{"n_kv_head": 2, "d_mlp": 384, "vocab_size": 3269, "tie_embeddings": true, "init_std_up": 0.051, "lr": 0.00355, "beta2": 0.99, "grad_clip": 2.0, "decay_shape": "square", "train_tokens": 107300000, "steps": 6550}
Each number is 500 + 25 x the weight over its row's rms, rounded and kept within 0 to 999. Layers, rows and columns count from 0. Numbers have three digits each. The size before them is the row's rms in percent of the matrix's.

# layer 10 MLP up, 384x96, rms 0.197, rows 213-280, columns 0-95
097:523522512543507465489452496508500470499517505493495469487544507534505507474473506503498463498504498521480490493503517494521519486536507493473524508508498509463504458531494484508540491483531466518470494501473479510506513488551474478496443545449529472502544523491514490505593503448509478506
085:488503460507527448521545418522491515515510504535503495479536472455523450489495504487531441494481462517473505529522491526508502481495528532524481527538530451491537518503522495510496531498495483509505487509540483524546522472476475510495481512510517525524493511529474533476501492490515499510
106:510521441486478486489515475527470483484497536494495468495520466523486497443519490499533549551476493528517505497544519481508494473508489450540514498456480521495494509501495534513473497470468505471518474499540442486482498527506482513501520512441501520517496488504528481518470463529535501541
097:540504513470510492480497510506469472501515500488462487451497496512478512468546460526511497532531486501503525488496520492491473506488498498526483521528486540516506479443560536456496493507484490519506530449496471502518498442534483525503547494504477470498492475572499512477469536520490505472
086:535517499476498493474548481533465507503480492451537491492516509517493486511515467502503496530524495485514503504496511476473527511549451515520507485478528535529479507480572549540477515494476480525527466516493497517470471474484446489476533507505477486497520526495497539528543491537471462489
103:557521488497508499484532488453479497525446529491493478491473495470471524491474494527491549536534515480517485501498472464479515490504487478530487493491482536496484521506524488479497468481508509537459525490504545496494463510540488494522541519483475531537505458492539506468472518508497549560
115:531525487514485470475532496519502481450509526530499499453492485461505470477468464528493489487529479501500517496493488516511477499542452509464514533486537490481471484488513550528525508511504438542525500497458466517518514492504523508486496537526526536501469488506542493517527569475508505516
133:579542487525487495477499495419499522525522503485516502484480534445500532441446469494474487533498530489473512508527528475489475472501471471513512488497487520487478476517516514535493521513519517514537498510483500513516510510550468473496508481473492506550505493507512502495493527486521502535
092:485555498503502479438483498448498542476553491518540501507504501490503497465488504506515471498498503509526492531511529515485530463519530500497521525502517496515503476523499451510491467447452488508484489463535420560503500513467482507465493513507501492481547478498484504501523491508488528504
105:510518481503523486466465485454471530520465507509509493510503518519475468477495460512511475493500477456473519537509492482486480467481509489536526489479550504508469537490537557543472520486467521491517470501477446502515496514499459444535528535505497532526516493512475472475490497503548508496
094:491528485494517496474482516526493540509436548530475497489570531527491458547511504483486507510488500520493507499527484477486517492479498508504482478502549490464452532518478527503475518443499489487531476446551492509469507504492519496543517495481499527496509463492499499494502537487480553501
099:486533508488523514497477519464475455500436518520475529499516498509462506507481479488495469483467518492463517482548520480534495498478486494559509527492481531464502514488525482519469468489513481558539504510496476484532517491507543464526513513469505473506500436518464482452487499500526492492
104:516510502572519480510530482500438501497483527496510511479568513463464499500485509494509507489533502447519494521500504520508518483512526474506515517458523493485441561478489496533488502506497474483472508498497489522532544460492486498477527554484493488494554510489517509484523491540524520478
103:489499479499561494496468492500477478537508525528504503481481558481498478500481510543500461510480487515502493535532564537480527486514509443484536471483507468486460511489525483525483475528500495510510511491499513517478476489513477494509474526448469511522576456491499471526520512508505506529
095:516537486519503457469452514502539524480473517500482469481502455521545509461496496519495518516507497497460532475527496488503478509481520525505431488525522547506501464540503468485538485516471546501493486486503486502473548508499502485480548513490463483475493472564478518511488529496505526494
107:533502469530487490490455491504497484498488488492526458457502521528524469463477492494471497508513497479474521494530575490535520509479486517533493460473521487486472473524506506481491504479496495476556472467522452532508506492580497516500514491493512536484534503517537464526511485457503494511
086:531529507533511479478486530467507477510447513495522509466511536500456501505496492502512464522539517523498514502516506484508525485474521513523530519493506534485461509516495522493493486451460452503553488507473505521505488452526489484524538505451416481529519480509505511521492553506486499474
092:507508480508481508522505502501506552492497556509506467471499506488487515451556508507510526523535479533521486509523492483500488444454547478492518511449538507480515528531469485552494476465492534460507546496519483520518496533499546434509502504476494503518501513494509501546502500498478502497
106:487522517574524501451525446524458527531498485499511454468512525496513471503479474542480493518466500539491482496486485517520512507494464506521508477522464495513463522543487466479506499521533531546559495468521483522494487488510495479535478508469483522467516473500472488509483472499510504474
104:528511482499543496487453504532468470520504529551515525482489511465497483505524509477498498512438426468474484474525505468511522478502531431532526529526494507502518499514501524509524473496472511483519507494473462536503498524526500457490520520530497493518477456518505466498503526488485515537
108:520502513493494505521517520487491486515481518507527541474500507458465512498508482503580470506504499500486547516571481475500467471537505452495527456480505530497499522537481549464524509504496510477503447455512504525490516493477456482512520510482452529481466478492522511484494505523489514518
089:552500493508516500527491491479513525486485490512517464490506509516475543498484488478505482508554509456495506515507464460504556494503492474502504487526500515463493469521507523471505478513519486454570495522456464505482516499518530493532518469483437478482496552492535515472513558489515481518
089:492524481581486464520515489519483510493499491534485516491546539465483521469511508499508466500533499544486555547517450468455512498490501507537472504494520481498510509516522515525511499500472501511492459517501448493542493474499486491536470501461529532515481503485501486504462491518555490487
100:482511521553500502515484495509484467507493471507502497458509519473474486503515455529541453534531507502467538484532511511541461488494484491501478486506540508513508544522479489492524447525497540468522456501529440474496517521518494493490517517511496553460516520541485474511481517498457510524
110:502514495544515497492509471510509505512506481465473467453525498499494466462493471521529459495530521519528476514523509494498508501537491484563488545497477502517527512544478461435449484479505520526478482487497488480494477539469484479508538509462489512515491468488524472494471499451506551509
092:524526433496510481479490456520541513532504459486502461448488466489493511525461474507508458498519536477505526506522481477501522527504493526521480503523510515544492522500539476503495486512472526535486494506504464541494505464495466439531451505473464539494482487497488490498470516536509502495
107:511519509547489482500488493489497506501502523449541469486487553515479439434506476496511505473515477541523523462516543538473541487475506484501491501475530500516486533488518472499483531513483494516486500445525516553518490482512463532537497506505476509499517537496454502538479483523512509502
106:529508473509500510518528501478508494538496499454483443488532531508469492475513443514586468534487475507496494529525512504523501473490485462504541537486481510494542448488517522556499500485480533512505516506521512498498490515522478484516487489484503521538485476521490501430489469488502508497
095:518494480491512493517492467492486511547492548494493494486527485518441490434516478493566470507502459502494481531505471502473568487558493471529492521539475525503507481503468507530515510510483466478475522487507509494487517486498471524534532487523475474533505527516498522519461527513505514535
106:525517492506525519507499496508495476506445487520478502492535458473459499509505502520517517468502529511474499458497525450530508494543514481530502529489513535549476488507516555546487472495439509510480529485502465508478471454491518468528478490454515530484488451525538503490484496501505536484
091:514517468536509470513507528503507485495444465484464548504537494515484513473517494491517508470513534524476499520514520474469536463496497486515445458482520505485444556495524517495473522488487467536522541481490489491499515475509488529520566489486520497463490520533506515509482504551486521518
096:529502493498485496504480506466481517507501530492546537472506497496474523510507494532555514486509444490500480474528479517507520490537535474485564506515501507528496519535457524451498498491501440467527490440505517532514508496529453456496534506493446488533496476502500488505508508509501539509
097:463500495552502508460509508500521483514499494472523477490533556513491439476529508510575499547480487514503467533554494521521561475493531490482521502484514502517506498532479496486544501506509505482507505510542483481492500501469500454509488556455457476519505515495496496493500487473489512520
088:474485496531531523518516535498438469503456546480497477487499558466482480499529468516502493530500469519499498501521555515485536477521497496506522496501503499503446549493499553500508480495510490526495524485478479500537488483542485447494501527480477478515563485482515503533497529465503504501
103:497520432522486478435517498521464491513464519494542511492472483509526511497513481561523493522526493486503515494518486502493503479466476486491487565483492504496467565494477491484443509505447529510485504498520503507510463526490465484513555505509526513482514506513488482492456500467489490531
090:484511507482525488493476508488443496515484488507526514474494522488498493516495499510492495497482479543427481499586489479506518505508482504496528492525429523491520497541504559465518492481500449517525460504460495517487535488506495485491483528508448481509488507527520507512517514556528497500
108:534500495513539479451527505444510537511471478480486498499532517510472486478473495546523514482480453493447522517512520488485502485509513511538520498487527515488446528520533493507482515501467475496554487494473483547481487537498470450515543528471514536497517488528518472469495494518473492520
092:526529477535543456481510503480440516463481486457500506511501486508498460521494511541528534443486518497488507519515528464491496475475498498539509463472506506489464507527527508522495531494510472537527568530481515483482475490499461458517530499475527515520462485506544484492505502511524512503
105:522513495482475512516459499527517515515497513474480451470550480506463442502504469480558526511521477507493477535537522423557530463498522484501501479474522519505508515523492520487493499522482507481513506468500491518485524495496534507522524503464451497488523514509543511535541489485485478498
123:522514503545506482487475467531491495494504489459562485470556480512493444528472495491499482495533446505483518457502513498497521501527485507489501456488522488491464528535505495547477513475462509504497516482523475512521506490500480530483472498487546513465545532522510473513572517484512502496
093:474550462505483486517513475487509514484437485500486463477522519510502501473447497504480526537520515462457523540535528479459507509488452542499479488510476520551498522496518478510481480506511525519481470460536499506494529469476500431516477521478483521516526472498463497487501480502512497494
108:495546457473511481489491493522532482526466487456478516483465512533489496467509508500484477530471474493500501565551534497532455451491526518474512496500499492513492492506512516521475506528495505486516490500507530519534535504473435517491512501496504495514498516565495469434482523483470510522
112:516517508540513481457491494496477498514497486501536490475504561499540515449545479511486488548448503450487521478517499491475530515493458500516484455447531536510463485525497517482466494482499495487552503468492458534496511527542469519498534506496513506501513479500507477495507502524478535531
116:503525484503477497536513526457519482487454480461496492497470493499490490462472481501551506503536491516488540509517505449517519477508517495521543513447483533536501476516495518491479496546480494513512482507503468468521494507517488468512511502474515506525485509498546533429498503509549536564
086:547493486486523503488526496453521520492489539503500504476487468486509490488532494504519496515498465522477527550509489514481459502482496477537480475461510563529467496477523529476474520520472487469489527439519475542499524481522495517534548517531479509522543499524486511452493501528519535523
101:474497518505506481526497489492506510503515487524492516462564537525464489465500506464503471475489471489491489547518513475477505510543501524505536492447508502476509472502513546519501502509501498515526496511550428521517509445478481507522483514492491489532589507516525524501531495482502522491
107:506547499496477484562494508518514514546499501503537501503520526504489470494547478485549475497475476478449529500497511467518490473516461505504520485464502486503493506524511478483434498525492516512558503457555465504532495523511472525487478517496492504516504479493489477467552479477499500548
109:516524469487525513491515473505459505486416547518479476493486501512486491466497479499514548538534504430502501528564470482507484446520502503529498520515502533457523529493511510496515495484497503500508503468503514498490485464489513504520458506503492518551497459512536476493474515497494540520
111:516529469487504480494470448542486506501458513517504467496536486526465519477506502522499540543532484549501497502510509462511503457504446460512494495496523514507471489524528504525511493501504550474491451453475480457499528533532479476525524500500484502478523469513523486505516509473508537550
109:504509510542521479503492463500527486510486549481474504485492508500477481431478494521530488514470457474515479522532477507528533489530528506486538550474515483504487472514484526499444484442502483494478522492505498490525489536524448510482472533487487482522501551514474524489532466493540513516
094:525514520540507490481498523475487488516498495447491472493531530482491508525505473486496510503533488517454487525484489501472489500463557519500498507466476542453485511490467493529487501480477461559525471510510505484507511462509484432530547540470469509498508445520514516510485509545518494512
086:536523490550496438446480514509483501489490501511501508502506523487481494496469517558517489490476512506457487515460467494463506485492486470520513526530534465492509517519554542456496485538519503492520512491482512494497455503538471523548508506483512552512500529501498454511475536483495531525
105:517538504489478482482516480502488486544495480545499471501466511487497473474486511539498471513439517494521495553491483510479556481514466505498498521487509539502450532512509506491472554475501441491508440454502485507515508521535500495507498523465504552532520510478525485521510496501488516540
092:542534494532483474471525541484493480486501529483489488486525460538526473499515478507502479478549491475510510478507531492515476482499512502506468506516524502527482476507513470547469480479515536492499538490498455489501496536521514519467572520479545527448488504499495450516491512441474490504
105:488514499534542482478486469485484486513527488518499470477531513482460490459526471570494484511502470514526485524512505532504528486536494511503520538518485484527525468517491497504481449490462516481502505505524481536529505463463470461513460528502512507506513506525568483497493495511567502464
097:501543500513492507487492498488528512516390494482497483496527521485486450464479468473497538539542521492452539484533510501521507479488525523490464517543486521482507557502529480484523514513521526500470510473516506500468477508466502476497526495484455503506511465503507517499500513524504499468
092:527515457498488467503489473484530500524530474507506520485516493526441532498469514500484501465500546504495513564493535499464498490466513500544479503463517496491491479501475514537496513540503506504506499477532433520524499487492495480564507464482500495550488510536537493479479507509463474457
088:527490504508549501500465461483473517479480501443519527483528490488474523489453421517544476481528536478482488518503476506509527501488474498507524476509508551512513506543513486506478487545509531471495491499515491529504513494526490488498474470477452505480509538517568508493543509502510523493
111:544519496548509487438477465481483487487507523516551495492486505494488492434492491518505491497485527452519487554472484490513482491489471490493538473496524521491493518481571502532504483496512512497497563506472483506484477507539453527510511536495492485521503514500529489530528492485532547516
103:549503507525530494525493527492494518487499490477488513454491509497493465459489537486501502469498493494491496516484555463473533508512491481538540477497509495516504454560496514478509491486493461493554495520439460495504491493555481516516524496478527446537501494491527509474519520453488542513
110:500511457499498478474455499472500482520516491517534517484491513485508479552481469532517491477498475502536553511507497518482493482464517515481505554481529521519480521511477482568474512489496472497497487554541442459534521490482470482489500512509500540523487460519543516512513480460494502524
091:510513497507541482488532476471436526532510565472506483499513506524501504509496475499490524499506487469468527486525499498507479446515509476473501494531509503485456529547487500543515501443504486517511488477484513564497477506489501458502551526463482494465544509493476496502520523530486459517
113:490516485532530493536479499430467492501490470511493511488485528475493501509484460464492501495454476492510502516480500513517507489512499501533512495481509527543504472501552512521454481496516474496539517506510481516528501493501531526485476531409499468499544517518502487448543517527542492475
095:464524541546489465531540456496500505514487470532541476488517534474498502454543499492485490537510509494426503504510489493494550504474470494554488480465483493497459479517518513518486526505502462522511497499512471545565516497485482539503496507475517508495518488522512495519470503497535503495
083:512501520518531472467568456533470491518472490486487510485520510493507464499465509559503515477485496528486518510505478477461520494512568464516478476471501523518507515487516481474492498506524475523484525494544547507527496444482462523529518529450515539516509477499474514486504514494479491526
102:476527498515493471480532481508490532492444482477518486470524517471470501546529453520493526531486500532461502567551474518489504509484481523488509478449497477488484531509502516494490531508486508526523492508532457479506524479449477453490494555507488537537498512509507490525476482518514491480
088:556497483492558468488497452490487492487504535504487496483521474529482497498484524519505532473497456526523514526496524480502519509488531504518509525492510514498438460508462504469472485510514473501473518484488526549525504483494461501521522529475458504492483489521504499469498563492467553557
104:507542461505497485484511463486511490481501494462560477487491522518544482494478456515485485494546513495501508516526559518497495518466491498501463506460499492530513509504508467482491521465478513503483489497562470501537509494502425487480474534496510507470536493553465458473509517484516494518